Weights of a small transformer language model.
Size: 8 layers, width 768.
Architecture: RMSNorm before and after each block, rotary positions, no biases in attention or MLP, normalized queries and keys.
Each number is 500 + 50 x the weight over the matrix's rms, rounded and kept within 0 to 999. Layers, rows and columns count from 0. Numbers have three digits each.

# layer 5 MLP down, 768x2304, rms 0.0699, rows 414-627, columns 448-511
478533477446490485407440436521494537562455535571419384441476520446487436505473528546458573485428574500523542487432605505481509458463472498556584380531384521456522529581511562396516526501528593
546484461569529481486524489414485494360530518464490467482566548516407469531547564430536478501404489494470434565508447491508578566474434408582529554531505465469569469465504485519509523585551471
545502510482481505463542521512579425510472562406525480450474450484557537398591450491651560500485507517504500506508551450543527405477464474555541501409509568484519421499503517524493448542459481
515470523469465574503475547454523522518524465503527439417605491473540587565585454467503612548526466433442502551509521549524451520526514554441471465500493538435466484603522550569446499498407519
471469502493563521577503499414513500579468469466470466520493456467477519501442476521515508456394517576489536491501477511341478482456449588530545487542557517572505513460613403546449529556458462
487444481470523457537500445601520514561451570569475538503529510488534585497539518507533489551462453530485531566474561445403533573549578569421536492432576465516526492495532633442476574436567476
564571452500540451546543487408512520461441527509546560572510489549497440526431439476542409467485465476546498493423493513477494568461433436455496493441485527390549532424516501497509579525554485
403536521472516643429467529494376508528445481462447525508483486479571468550537480553560482488494525491587485464517439509560517452533511478582443453535602414571448484440601487558528436481539476
558491582479362487500559426509441511469516423491556486545548498432577448495527471468506554508465501471535444463559556433409490503598585516435581427524495599475509480458512492538512422482517517
514530561552473463474523497538476538496443481469514481471560543435622505467486532488481470486484608471533486508447402534517440448508532463546493566553546508516533473426503475457541535526464510
460484616444587457436466492543448602502558497494415463469506515591516540476368521462525494555554484471492486451425520513532486473474401590566532562502504446528588538536497510538543451551559488
574545584483485529524566578553413451498510489568546483576523551465493420482502507561446535456565493411543458460516599437523509518503381544498487490531496540458585556412498511469481541450464480
520530647545432521528504483539598458568502474467530615517486601517499514540524518485422524493514519528487481549560553504507496504528468553453446592540492505486516506393524489448625543497526511
485432577507477540487395546539566550487570531529472504566432514504518430489558521591428508437487553489627452492519447414442413558568445558529421519489507506468546494500474606574405466542478495
430538561550479433535504504463520483462479549399568556586509469461411465491457570502489525477470460433505510620442506434573534500611612562526572515442557511532505460503515451568504492421575416
474413589594413510472527495551434438354511492423490552525456579478476547503489557415520408457560471476562590439481542502474523551473624533485440349545472425505483471468418417448524523540488515
483472515507472523542505512484380454522513501471564523536499488489478453419567551474475448488527529544438409500478470483544518527482501500536553467515487574503561480455533545565549456525502487
470423536625461436532542503512501520442551446537506570468498579483499476508484525494523429502483619568436543494446476304497471486593571513491521417536544503513508446533442477426446550500506478
439462479465535502431488466438511486503449465423487458434507498589540526508480449465524522539520472452522564571463469463489487570516540409574477485517437495583618528567516490437484437478548474
479510521420445495439506539516480489536532563616490483461504439464563533563542424502576543455480515472546528468465563487616530515499437434495482522624516566468517598578490424541530523478496519
518515475495510560463512420478506505469454538564415493481360493514402480458514462485409483461501496520465428561494518506525517490483484588577359556462525524586521408494524447418515487522558476
445539499525489479419410434464488500538464502477524522519501590488495487556520416500501547468528495382463560543493511556506587563487484462510628443484547546431488506497440507471579611480495510
523612505499388521428511470480449504536552392480401471485442481480520513501461526497548562431485535545503535463521431567533533546526505427456551469478547572557549497479461414610603490488410458
539470517482480443489517529463471542509412505549581464427499462486511538538568467488566467452431511519528505416456506475560430595425581515489471536457486579497532427480456449418483522521494512
577458459524546487554493500493493588506490593551608492552526508484494470481512539477503466562536534495437587507495487499446557512600566526477437430472496542497566425481512564511518534523498508
454474493586497534520509497414427504517567511480466414531562505498515414463437615540449491512426529448546494524436474504503599449495473524456521503527557542490436540450450470496435523553492501
430507427522513366471452483429465540497456483430475425518540535565474534516525546415435524524341513546521464402485487499439557436579536490397441482603509405513452502507586485422583359546426571
549503470460525517466582503463548481557453495489577478473464468517537507425551387455480459581502472527497486496581499485452534406492511542496533540573444530505439562532466523552491501550484491
464511501479543522620495587466541552473523476413471529414484465539515473460477485512450497486510508537468581519480620473613486592504552428538540498433540496578498508557454345435491474524502554
409487481446629592493519583569418618543479498481585584523461543510413494534433555526487579624551524548523542418481545557600515541406466594548491527411445512398470542471556482509415528479425544
505456504602428594561531440477495489589481457409452559455496514581541480489583440568430437503543562532552464464504493392481584643563555573516494528519527551429429371543531631538494565522494568
488504538541503497409499497486549514531446372438472532501592442492552524503553482490509498418617432543488479522456524378627520432524396503523455496467512478552492461522522494556562460460573546
517453454468536387474558505486427543513506464444481470490462555491491445504523575554515532479502597486611534476597431500470536515442469495570526497478575540487481439450537449457532410491478608
484521436512482484517399566347503526475585447483425491568528432542518421417537491536522415579475448529459612549417484492484549553569512500472506499503414547529481517512454448560411515534615547
478491499480453473486479613534475523463507470427557509471511488569530579500533560448533450408473489501421551481473476431464536522536495516529481477533508603521547534503465524519501502499542415
490521500475506470478514508492547558494471457388429564453558533565467508458518413508457447501519553489511456507470423512542488374556501468441399483569561472535560454543566572554562554514479559
533484481510454519467464529469462515548488492478544491464556594448485525514499532464557537498516526456507405526479569573413439554406455553528571501552515534497587500585389514481484532595568549
441478576417586534578504552452479518504494565447467424534429509506578537614545489546555459488439463551567401535480484475536554427465592450436563519483462494568548527446405467543564448533534390
453449401528603450500475442472504556433547485488453465463414552601520443437588590558472506541499526553560452518538587574514548585415525541458508528530509505432491543497543477459518409424380557
485510585444524548529474466522477412527543531467576501430527437502512464562571405541497469483427542562587500558518506470548463524591543494550500413481563419421425501471523583378424532582473533
567502386468464547516409490497482523482433487469462376530552463485458447554474468487545523504466533504467565458505553429416566553528341549541505518532529472508531536355597494505575563585517411
551472521395465538452545554457554435476448446480499514452524452498427509471431651593473462495468452526467527531400374573536370500442519493475561484518494476565516574577505556505496516498504521
470485563478571513502464478503471498461507646466500432544479578543476546404519583470401492576496445496487509430506523427614523572540601528446479534502513456429443537441568502491423546408533489
420557551483475454484525494386521470504364550491504492447469538416521531492519525448571518478476513436489422483383587385525545483459460479629557493419528553498613628539533390513494452537495439
512466478600474418477412588466443568492505509489461510542530474555464441509490502518471448498553477524518532431506501445464500469458541404462569395519518548551438464494478471462572559481488446
479520514509341457569603527589510598435483450539466496525580507514502548547533524446581480477568471509463427452476603523534565582426499480526558575517505498482510634497448549556521528431529471
523510484475516518580488501425534536449518458477519493614403494450503446508548485560504612487419445411515519457467525559463485407501537535574591468528524412533542433505546469562497591441548502
592434433519466497450523580558501493607418461575468477529531456632493482447458477569538402434455514569502537454517476532529393421509582555531557471473517508481488459437428404526495511410450442
508447494486544494463491448463476383458422441532570466558483473447551480552581465515473522455442480578544550575470536588568453541512588528552553412540488533542463521528448469492429529523415468
459533524444548537545512466518501448589487522465470504468546539532471540416563414535539448398553551560517528400461534425436530526447454495496525458554520434520496571493496559428544503418465455
365512525508440581476576497443526617513453459489467551442404488454518548533447507466447561486382475474511512503460500483450483459637589496546517555550540471505533478565433526546484458530512507
496570468525507505464549569526451461454478498512424535452540593534471502575578475568517504521511550449483468524478385536400548475588427472456497528594492569468472502626557487449445553535498407
560525537554523562496498477492440507487481471482402459510526494455525456486501472526595448522435543484498495515543483595498439567409423418451397496416470596450537499487508468550531620488610547
511491584569499511500553511425462467497451501576573540477543430515550503526539503501411584447480526576569548586453489414526637439536545542393435570495501367513566497490567556557547442471454483
491497465592553475513502483599489513542399592484518617505460537457538476555593502467498610430539404531476454404556519441535473564514527562524462448420562513555472478572465610354462505535480494
512542480597403483467545506571521454516476524595483501421457479486476438513509505526497548508502397582559539453476514551469564417540512551516560430467479579530447492477504423453505524493518504
498571474455578531524488579524394542479398435476481590444473502471553527445581497605446538528411412449424511586419512450513478526547520548578570494527467385520523490487488400463461546503554462
540506505456480519533537614561535503527460467388507458479563499470509463560512451543479514461536559492478408578448511501503458456481504496428501482479420553528440531472469513528466461450570465
416395531530512419511508483454509563515568553583478550565544454491465474486502588505437533489475565402614525497486537515404502566442534477526567422510613512506489466500396521495528489524515445
453602475553411474510504451523458626456544565488476486543515499513538478404539397440534508443504516439465484466459438511562555567513536581571529517417497477563521493597645486472494527426503451
559507472439502469493495608458549464449585500463510547479531414551539486450461551446346472490447483576509424449436538522535469615560488604456492453427472469438529423447520593535554490481463460
463557509468474482511497522510539490436422489480419576395531532614404515530489393496478578595497494446463499585445461479538572410484563531618509503423493470502426504542465467481444449427533486
487470472431539582473411539462515438411459462510464455526462517489459486546435413491570535452460529527485468501524503458485439482442541444482530500373473464546616437504446582485495537436507548
441402492532547475548540506540492510433511572509532535528463451476428445557458395399558462468387515536498444468479445373524553455536474553510473483505519447527490477495435601344577447501478538
486518609569519501524603523506563456562538515528506521368542576496459464382561506459482533418496441415426506504442465499507503520406510529555504480609572459569487480471484431512463440495502462
447596492571499368536473445485502482476435499478509484476542485546438414471566472455546452558506462436489422541569630567477515484586572553572434547416500479495522535401582581528491534443438529
476505548492505569444497508420537502410453418543488492512507560413510431470361491524641450521473576503514444455424514495477438374495388501563594509431439508618530535517496531414526489470519566
511367458515474512390464496602556447534499524539434523509552551484450443456501553537587440451505550601554501513462550550433457455583581545404424447549444405459528538437510436479491518448494563
487497489394573438476522626468534483457522453519549485553528580498490529505526503529452483482480569550451517486466373463554543445488484549473511437513464546519492466538561440596565499460595439
485485423404532506504489473488561537523437461595469416526512572467507484557445478438550482429560500478446499495459551502457441491450429497536478505473498479484451511526581482472545547373583486
522531481480497516528545468532432494518575620429485567490511454423578484461431495470446391513456530555521455583606430480505483545531548485508458538525417494487469445569549503606583471493473511
483518605563456586516549454590515501449444503472454526454511581460500492484455514553643384504527538585538484429494387485562535454445544498573469451505492448500587564471581505516484422529428468
556493424543519516543458505567456539513506445413446470570483531502472483494623502498403477550590454481554531547443467447514515459537523530527469483516503512494524492504477453563526522398475545
512516483450480451510523432431471554466522528542428444441503576549556515469454513489378552611503513453445493517542485539458568592558494531529522583421511483461522468445514540466466597465486488
538538463499429483505466553542404481448518466465470482514528505518500531461453560443537521381510468555578493550525535539419527558406442468481471456519493424612511428439451503512528488540489505
585524543530505543466531546406494563482514609487534550556550533510526508501380551428502485452419524493393495498470559460495482588559537551432518529463408430519411483414450465565523498513577434
511491492506496529565404456486511466564465454495554538416460482498482530539553492467527514418545551513505472448596466547449487484621508536498595570419490515596468533432521527500383509449496467
599522525470555604535519480536504591471512463464526561522441605498609575577406546576522528474487581557444543420506463536481476592591464470465478499428502523544428556521562507383519518557527510
504512512460458374486569478510514487497427576522497503547549531548549535480444497550486521465534531501413514586579459526544466652543525524530392502526394497491528477439581419472523399528534515
483483501562537476496521421490489477447562468494460424510489531472516462506629481445439448496541506492444532493462502421496459567435426510612520523471484463583522510530515512506532509566506499
541488521499541499482474418466458513488455480479448461544554513537516540443456522490515480481542550576571460451502565387574500441417407491515562429504559556524416449420458526433524471561500393
413599465551473467502481456554525465457518567460510449570579555451445502544441571421495414492486470568533462520591398576481426542514575555515509416528421395497511544574419430423471536438531539
594478485464397519497463469349477572534510504495590521571486486505464629580473460548428452523563438365517555499464453501411428459514486445485420470508564433538495434548625538508517546529416430
521478504405486489463446554546531468459497420517469462458472480482510433506519550438424427487584404439480516374518562560404563475541553503577480540562458460581507522498449441539483523554559550
502473462552569433559443465461524525510535536568657453526480532457506498445561544543428435550428521488538555429441439550452625494375429453546504571519416530482544507485540478521490613533564451
466517553518442547521512566443393486472401443517477366528510539527555525472528498524405579491517486469528581435446467524456442496538555467478537577460485571484461442455579468404534467579599458
492514510516574590434590523555515497561431444454526517518554468454513528618517519565511552448548493474549506444574438509470472586435560422510482432426529441496505490485389439456487501456467554
672530473547469456495525515500570416544494451542584538475468479523453472393517402476533501397447516555518578456496509531456584466451514504525546511552521499555539528521477572509435491496497517
405502587513573533542497446544393542541469496511531447523471539513452493478563604475523540500569537442657494563503550472539538529465568472483508552562511523628470496463526571451474447524416497
476529610485451511475531431451517548529424536435508546622466430432500497469526600529515544565366558549547525530578414527531528437394580476517556540610609500400444574518504492476429539529443430
509501524514445583530522521469478560514506467586441467469458572558539536512507475560498519445400537508428423516534496493539554492505592495529504539511484437551458585433535468459542503566516398
426521398440600463561430488511519518505499506553480445420450512539546572537563527488447464493404488543495501561597506488459436568457500442472550414441532516529484458504518475478482536480528392
490461581559461511533576448468472537468464416539507479534469511636499498494484494515470446544526443563516480551495510586486562526423517564499487458501498567508514499585559483411452473489478545
544593493445457448549507463536523495449559442426585508508506426498532506441496482488576444533445553527562451497563516538541525504554464509466436513447522437538519489489558437541520517459528560
465559445467505442483509443510540510423483536521586435512500512490495462494439466502524517496525509505445562453399512589491582435506435449455518457524451523443498535536515547540465577568509571
518566502505435588585519547363447456552552507466404508539457516423540498505517579579481536524537523558389469527501529535454524501560520519463581579523567503481455522582486467510502513479461555
512479590442544525563577462563463451472569509416479574448423502479489477516451596506466499500490490529507493539555558491584511521484501553474578479470546569572537450407567609531519513556507592
552458521486445606515577525554491611447483485533452497421422433469458496538652445524417492444470423443555514405514507540479519572450420384437521489417560522544514538540521498567504529603478500
486457494482524500489524463554488446500350499523483496463579631519456500551513486526434554531473470527509490470473475546470585488521470604434543523545488481491483506579549366503535585351487533
505497489477509504458498504479513483454469545448521486435510498490524417528529489507458475565486453430479464549523537504368506586508565530514491467496483402424537549559482448536490561388461529
430522451467581476454389530574520491476403498517512443408459477452506474505485536435534493463519541475388559516639402532510493449483552520537505461477435523545524420512571492620389510545494421
431538486454595556391525542530549464506562440422529437370468487527474488433372416449595577529505428563494531494594579600493485451508455499566462497495438514589495601487525573419477429563609501
391413425480477469504468490447444460528393576516511420477530430411490556485476548409549481467489427495593542517520504498402528509495570507498483543491558474508494523492527494486521524440478531
534504441489477445513490466569518542502503480566546429496557495465429510521506634490507474534442492501586549487535460491556431533402563483453568605518481405508508451415516397471524526440369542
401472467490460381447543456459573560476531486525502468519556424517502539517368630548557523591468524521447479519541585368515504557484574545554470403449464534489522542496485541522546527466373513
491503556420525564487461470494431513404460478477526553479457500534519509538539492469448633446532486526500500492497483579456481518602498514445475483498464519488535432467387622521538434535538465
524485529466550412475515478546479391433398556479337489447433556485409546450501556461567536502480460464554568544462499490461430501584526509439480498496522538559511489559445518505522482515522449
524459487473499395393476599398540525503497475515456466462505491492468473530418509626539401510518430522517568524572414500521452492487570536375463534461519481405489564463472531426519625504536450
487556485478462529530409458553492531503509518476444439548525483603534504453546456458459562539474467388506476519491585547392537445546450461488526554438574450551420537504515526493544476528437474
502386480606496544477513479514430476469504525518540461509419528530518544525421538462515489444400548498410455448526503565438531462432504487577504555500572517537515482493504502452586443507569493
466577570447607645556500498563498482516512564545552456499488508574524486552497484433529496558572496478451535487558422441502464478466550553480469491517492529571557540546614586469504492494612582
423462561492434537583467511484430529519508529535541384505503481474402542503482504496555417546364524489525442408367424541452493582551485528540437462606524445488492462514491462524457561509497411
525551572558459532489449516479463476529563456472465587510506492564456586552432570538550514473501507404642469470407498511503490579521422522506609457525586486476444593461535566517410532512542541
573473479493494447452533485527543488566503579452453500523543481548507474574560553519540493408527486462505556504539490451517570490488469546516562518435601609534466522537491550526497555477484449
545515463512407511473505541490521496522478477536479442585468432579534534564543542467487528522467534473521400502498576460535483476499402467505454582561431538475490481540495606549569467532521481
494565549558440471509413492549565565593464538472457528537511564540489552487435582498561417407517415597552466491400511458418496602454531490490533505562519493485537488518475544456505499471500528
548491502422477545474522541586517575517447486496491442654493453413523534415594534483465523418453388385479556472441519375523452461579580461523489520577397435543547549445511490523550448504477474
498479592512475572455471536503437522467549459455558566520442526486538437548462494580465541455460525507413460512498409476566504569546422450549424479495528510496519427555505531585498516527569524
524532432475523537516517489586496378484550517492505518547534500512525564478520526524558490486588455489540525536535570505459552468505473528391512547528417506487506538497469500399478555507509532
508522585532426510548440472513423489504406467452533499608456481600494554537520588503489563461538491475559513451546484410504503476506490431457597548417460496488488528502488457469456507545454396
458485499531470461531512500563506423428504426504563522449550534541517440474520476525393520547536573457435485505597502455596467426552463546442483544572518606389415534530582522504552516430417565
526505377510494556498509519504497461614606441489570465489474521517516465513536477424462486447424555624487497464419570500490516478363540552559439451566480546468514406429492496525409538646596542
536472461555512551444584569477421483397462495543546437506514479467522490524413489428568390481460510472562520459482466523492391522560455434547556587570416554487500458504558419486488439393495530
539486513487518478490461544458474473512534487494485563489557483392432519490529517467571452496489448476564535469449474548456499563472409552443535442442543487496513514431486521488484501462543585
492436396460479474632423476482493480547477549409462410512549429410493426570532469522520509535449523494592504521415483494451485510530441431448474533591535561515499432544458449489452528565528440
429507429618481449534530460505593553591558474483414498494492470585545536503498450530483513525521465451513559537466452385529554489523626481689523521370510498509520475453458550593468555443503484
415460539533508543493505563483410521544478563551398513556524437524497457560536433476507406443508455516488538484484467493496462533453497463529487442479458477474475562595495543392491464545560445
519437503452475501562561453365477452593490491553413496555459394491501528499546523520481521556540622504506457512524483466470389385368474499575464492522473627519460492461470395495474422500502520
514415580479502532496493553492578536537557443517410453498459545505457547432393585485586500494499470496471600514478536449433533516516431505519566594515487414543434512432602431451458428555525537
537400578538498604438457551513387587420533512489477481513425603558505483467612535460379549490401576519572553510572462431461561486486509523535472486538489471456393479516428515484462452537564431
614477522541460523409506525464457567667486462467464505537552545544479563597503541515586509493621534530551483524478475526498576544406447521431477504466581440519365576537474512520453586483457480
513524530569423600460495480529388460473500582541572376530527410502476509473387581499506538472578508503540537490483534477567476526561519509496543483520465513427551485443503562512581487529533484
452467399449443508501498478519509560535439488417474447504549466498454541559491560486479468459516456530447538494518511418472513475520538490475555551567619578498547535529481542552496546513587536
558417536419406508478558504411441552395426477501518474533490483462393448433541371546527484479556469476470443375494491488494411571480472494475419406487507481457424422453569509504389457513476513
551556498515443534544449419501479569512513456446539473514444399578472585461500436469410452577468512433524533435528483404440453516456479516523433438556471466505434456512478459421509559496430441
454527472491478526495580503486519373411443554393551488596497394450510487496406522519584457527474602511531544559458527536572505505548543498478474464492566469646451505465463413501425546559529487
496514424510485446519564444510550435466535554464497521495498391512560528541477539506463453477455492463558440559457511550456484442580455457568447561520532502392510427569453469525549496406582596
554497520488549464416564525526458493441524554472501506598453523482509463509502514450469575431491379512486417451452461486493450473521504521488469471553469541486539466532523540486508512549505518
570435466508535529567569497462428527492482402517511529529445553534480462535467567504571551479432536505535467492455450488575466504444528522534541496540552421564491514531460551514563500561549536
433493536620565416469427537534500484588508453532500502442519533471569533527543494514498568494493610487595451553507459447484422495498630540440465477534512515534559423515557500474429533460461504
504568467448561462489553489489539445490463473495447493543477499478517538603540481515509509480455510409553497507500541594522564516521515482423534358401468514485562458482563374521494448522488449
398446512506411619470374524458505432439529534504456495485493473397475526441539499390597474544580482600482371584602544466492481528640586417421457547483420510555557492422528510548440574516492494
514525508516509427595436526515504504499536496524551496518542537496536478535546530480505520425610513497532489507556472536520481561546516433529465455465523500547527400593563560561506563487476470
436403457473471485478570576440526559464489521561495519432530493468558495549479526399445527555430554485535443510553460509489533476546483482475550456424447589515424443478523483518455392461408388
442521588434573512557483515629536447571540543509568434556445399546478593518382502512530531537443465494488445490434527471496401487535498540517399508399564513531589505531445430489558534531502543
431498423492499469544481491539522438489494472499461489525623458444504471374461460475484509510549539536423477526530530493493485521485410442512468477587474525546427476477505524545436511497620545
554547467411414539538535424475426474536623448478457486477497543466458537517524494524513427443431494511429426482450507547432545637528484511435517461469477445473581494498424478494515402537432584
501559508429440501516443552553454507507530464504418537408647515465503490448499470513555493534571476485469463498526541503512448454476508482597438595487435469479494541469458575531438405439449466
561475468535442523433421458558470469488581440543469432520459489497570512484529468464457535516575499539496524529428510506521528541435517502534544484492410467551433490381413446508457492423581579
485514502485476461445473468541451510409465499458435452485508510524546536547500477435503553539593600503544461555602494473548407516506462471463450469440485504492486446544504501577492465518513562
528491450493452460391535618537440385488487508513458540539520550455526650390514539500438500508462497552518567546487506501529498541522517426498500500486450475483392577511486439500553465555452487
540504483504386497423557449443522470478384512516510507453572460497449460436546498441571469475495483439637591459478515473414430534498513478430407508489534548417459436514556501514469484455467500
522388457500479468523489520529497521503510492480478566456536499442459508492420512359539528472520505482516556557451449519499479441560656522461515436427486472428554525491430391543577528430502585
558442497470566543550491544510519514480519392565485454516532577475450479448392410450505596439536561553485583504501491528334522436478469515543531542464533498389564363493434517524459528579450494
531571460622471475388478500518364545504491452492465449537395562422521461458450467469489508557553684381467548607455524468491593543516465504462426543529490507528463519544497492442494455522571438
466503491510460527516483453509438601561570550538472462529524457442439455500530521433533509479664485463531520563628498516540613491489479499381546500526522538400538446523488477487400556475450531
489393382513508458514464465508446526447478459404523503476485562492537541547493546480440480489507474432541486504509431565513548501587513471523532551433504458498379583469516482467561533534516550
629479455517520404502502528496495501487513476429604515454503540472526463454404492487583501381496553548635486469487546512455560497502464509497466527516579439623525462568450443529620516537395478
473491507473473541444480525392477444486423535490640406435494531396508501454485577520517461473519463471448452480513466444487473489523466498452531513514580502517476508455462604496517540476429494
504531481485451507576436553555409523573546541482455456430442515527505363451388516523511435510559571466485543434464570452551447530562466583592499430538482547567563542528455536558529509556604530
556451424390433553506433484483518584502444514437653493554477490480511535536586428479426495398533480526525395606471471495504469476538452442517575544472481505586443533519534478422638502431548455
607428372471422446506599469527571467482505559536401608556478585521572434539508545416508520422515465434427509508509470502554569453524440572458544586544578491526445543422523508553512574536466532
540531480438469400482478415545509410531562520549472534449545479487529412463514512454485450446491387651561556539480498464447466454539546449509505490518550577523507539467478459558481510466479457
439520390563490570496538521566464485501535523578565562434448461460499507524421497461514464533541534498612474519514472461597582463508486519396561567483493590437465489425533461564433489509479571
518617538516573485572457521566529557593377499449471535537559437523527514545526544437469564382541445511419514453470478515410461429574488452517510465571496473551458486535403527462543411472518508
498484383440477467457497436377541565405485530544581460549571597491519417447556482495529540439457513454473560539464452491412528463546493459380473501447516477567500506425456430438520467464556497
531474483490572474460505534496600543546532473453547517618459518492469569429517463454526504533573519515514513475485514553497559555446527512459519456485497437484496496494490473610486352467450533
492538424436364467433493442387482502505426477515586491451481501469486444496501543486592465509475469497499487452500449471549484452569430490451544469633474518537505516533590632487449510518494486
367462445478504515537454451534600498514538587466543476527564511578565484521572489533494394506514504542462527444448484428406595600482522543475431503397464515591525514498521540537437488539535475
527564454417512488512569499480511456555545594512554538485513455515602595519481484515378517486475522454522476519498515509546545511502549537512469559500507510559508523505499517502484460561473463
555639486435543497563501417566485664449515604488485501525537492565530447389583452477446599449574463471463521457409509418407424582525460610529439528572513501414388519484571447398539561446517487
566491540549404459502564440426411478506484448512502433476515574511535459500487507432508528562552526519533529499488455542453577579504536482444533500638534540492488583557447575499566571442538483
558550436582455414429478442517440527417487550441488414505572593451457515526409480487499420434548541576536466469499629554456427539563490473477414550546529518515492433467564558515536468572569422
572540359433500429504464490417532469478485427466505530379475440507471485487523470541542616405482466610506524536540642554450549567511569429427426509523495433491445541577489499543541507464520554
450459477508500495563465502454497474574517552415575512402494414504490485583513559599494438549564529452513563543542471462473486487571467454504416502466503477488471522477526485435467462530500512
467521575498516507396427499514461483514448567585482401523453411489531415584564591505488548446496530503522515457529592537520532524496517456466486457439525479434557555523484495485531503563486511
604413532528501618435513589485433511489477455493411587441416530513536487535566561628578479543511428551538379534440556521479447463491538483491531536443459515412497514519527504484600488520499426
472502459537476504549449484407563547519418461505526631474483537516482484464513422437401466401542539529500486561456376442553498450477491610478507571504559472447501541439491538439417552490566559
500553460549388493568485512479463530498487497494483467495491507468580503586438577467553507617659469443474551527489500552596506449497453487593502450562485506474454481558510526446522457398575507
487544519527516552451423413491589460432528389466458470504444544518520523492426572482490502528493521464498483524593462462552449554467597493493557526446475464554488463505536591474546444502563460
524412513495537466497559525498473548482532633550636490500510477563450524512488500619491500487512633403449485487442486540484418454503402449510414466471527570415484532471512577470473406545498536
455459534496505433491513511445544459603545383574431522501500521438461450429519420471478376480393514540513578554467466564469434452574500508554494543584522494496450593404519464465467510507518452
605491511616299495497428432485486514441496567600533528553428486575541502550637441466454533482392548455481498575548450522454423453571418467574510590522492608551455577392558407590582514382526498
437529598535416411476470449509465504532519479539474533436538544517480454567451526453473468436537422512514548496471482501506541503543454457477449469480504504448504487471570597441454439453427422
543534444455439469489563485414505505491538508564410526491586515566580455433514484472521460466435482569540496516517474450486525474538483546454425488524467514450505470547513610469484534509568501
534547589466500528435509491574544485499510500563515438498468560469479499554443497527528430434499530501458476472568546458421557541524506553485489544525485476435467494461486516548582534535537545
472579558569536538553429596498520513490500473471485467513422527481466483494523508488514603520619586551445542481534533470474444462465422474488526481558569536365487513511545556540535445528488446
474546485390472541426560482492441435401460544547546424440509515487558505477479502439518548496475463455470508472575447485475479488538500528523495491555544520466514582574543506539470548499578532
522517608546520505483534561514542402530510483462554509467436471406492505514442581521567474509514523520570523544488460601467549498473438503524448456453481488461535537502508507405525609490522491
427469472516507499461563474542544506520528419493586449536510617531508448492457530539484506578527543430387467442528426516465378400558466489477507454480527510552463393478523586468494495484586439
389569429497468556498559432517497465539429476515454381461452491543500487456513486526516537487504527444517538475547508460477464460488442542503478600540453448531462601442398499474550493471529445
452486456476521530500481442477539547470409586539523482502477473555509497439438498607550536403510476541559489547459468530473547449457514537490454405524468569428539475595522497468515537482601611
500491508469505515516507544505520510403503513546441506407494597533564467561486524505410482525429514483466523444552539537540560564507500486561498535536515435500534474524415464439501541484452397
404588503503493471476485432466561495464457493568561451611495551526524459539503502473492438501576518444470536485517412506500492463407510510596504445499461505459565407482477441506525481421562503
435492480560434434518562468587574563419552466485460512475536504540575470441466540446489552515562509447430495502512488525548509525540580445470504603523523487518550458511497613504546462515470521
541417452481531493441511417522537462502418544551547577527510473452535465536538537492410481510473557462606398559480431598505481457482497475566582527547446381511525527479573472509454558473453485
516453415584522532453492445447498507398523534522509475435484522553568540408417511473529485479596574511453572609531476467592499489515486494591476618398442537518459630528494446426526555520646599
516514471547406434519575525533539473533551506551413494536477506523428493532477474530526408424475474564575483519581516481394461530468576458472514567455463494482480414533494483486505465539424465
591530534537615514430476423440555451496489586511548493494506493534570528476541486464538576551509531528498491518567516504488501441497453451438469559480421492558449487597486467512544475430539545
506483418471510602546531538490458445504482481402513508488547468529514503475532465465515474601468526428431556528566573586520515546466436498409595451455466510504497522502583506487533584471513521
560442447434482563498467465413616519473625467442433524452465436495518550480493452473487577566472453540480457551575372542421578527611455459467616342514551444460402420488460472498453510458482386
487407517442436535520468546521430513408542538503467564455540501499467464462504438490440515650446583506468451436462432555510475463435456488482521524497475530532531539527531427466373501535511605
522503556506550551487503580434488400539448523494500476440528431518562500514443535494536549507536524443450552555419507485491593523437526512381485464430557553604490520543539460480514473512536516
557464463527482516550522553471550484464567413472486446397471490453617453490466454493522459481527494474437493509488512548503501472398433583446522538505445423432487482505397413505498405530532543
481514470381428510533525505519418505598488462514461579464478488516467575508526481509429530532559549503534418557495506511609523569478490498478482465489459512517572469578477530497437474464501468
460541473497519569536548535488505568574503470411490406455568535480480481476486579517550529406522470446462420472521556538457467442506494584548483618458552543471442491544492460495505400512533451
512534402498515517537605540419550459485499432515483512456486460502620420534439488504539524591448507565400430469495492521568438554437592449534471535575478501448494481461489516476541570493471464
506474472418499484536489544504555475531533510524433475499541481442455457561467442500587502532502567553499515545518428404478476482447488491490599557478421553551469536460483504529503523453513386
488510424416469553538505515435442481493470543439571521472493502507443460523434501501522434462440465534564556482471488525433476548469527537527512519427516505481488528482484459478471530456478508
494474536386451396558489489501469562551485531504521609549483591550531534491552510579508529462505446468558526476434445533470485499506443510574488547505450508574483472477493521452498563476549549
434494654470514527465549518468515519459569553536508424488494527517563514502597479604471515532494535588533525567445498490671590632527511436513518523596510580499538459547478520464536555465468542
442435505534488534459460571431441568398456488560443499442565459444516505466488444454485502570530512481539503512587546477520503441418537470448461446519514582596505486553611438587553498484579556
623568494529434452484486502574570450523579479543362513441555435539535544491523447476508533535521444440492475533492423536459601531554593477448440552525608489531558529516505516495509629518503464
529448509434452468473474512482538540534513464429487510485515508365411511479502509485615500488540419500443465449499434581473500492524551469457431513498433491550515511503592453501644424501423493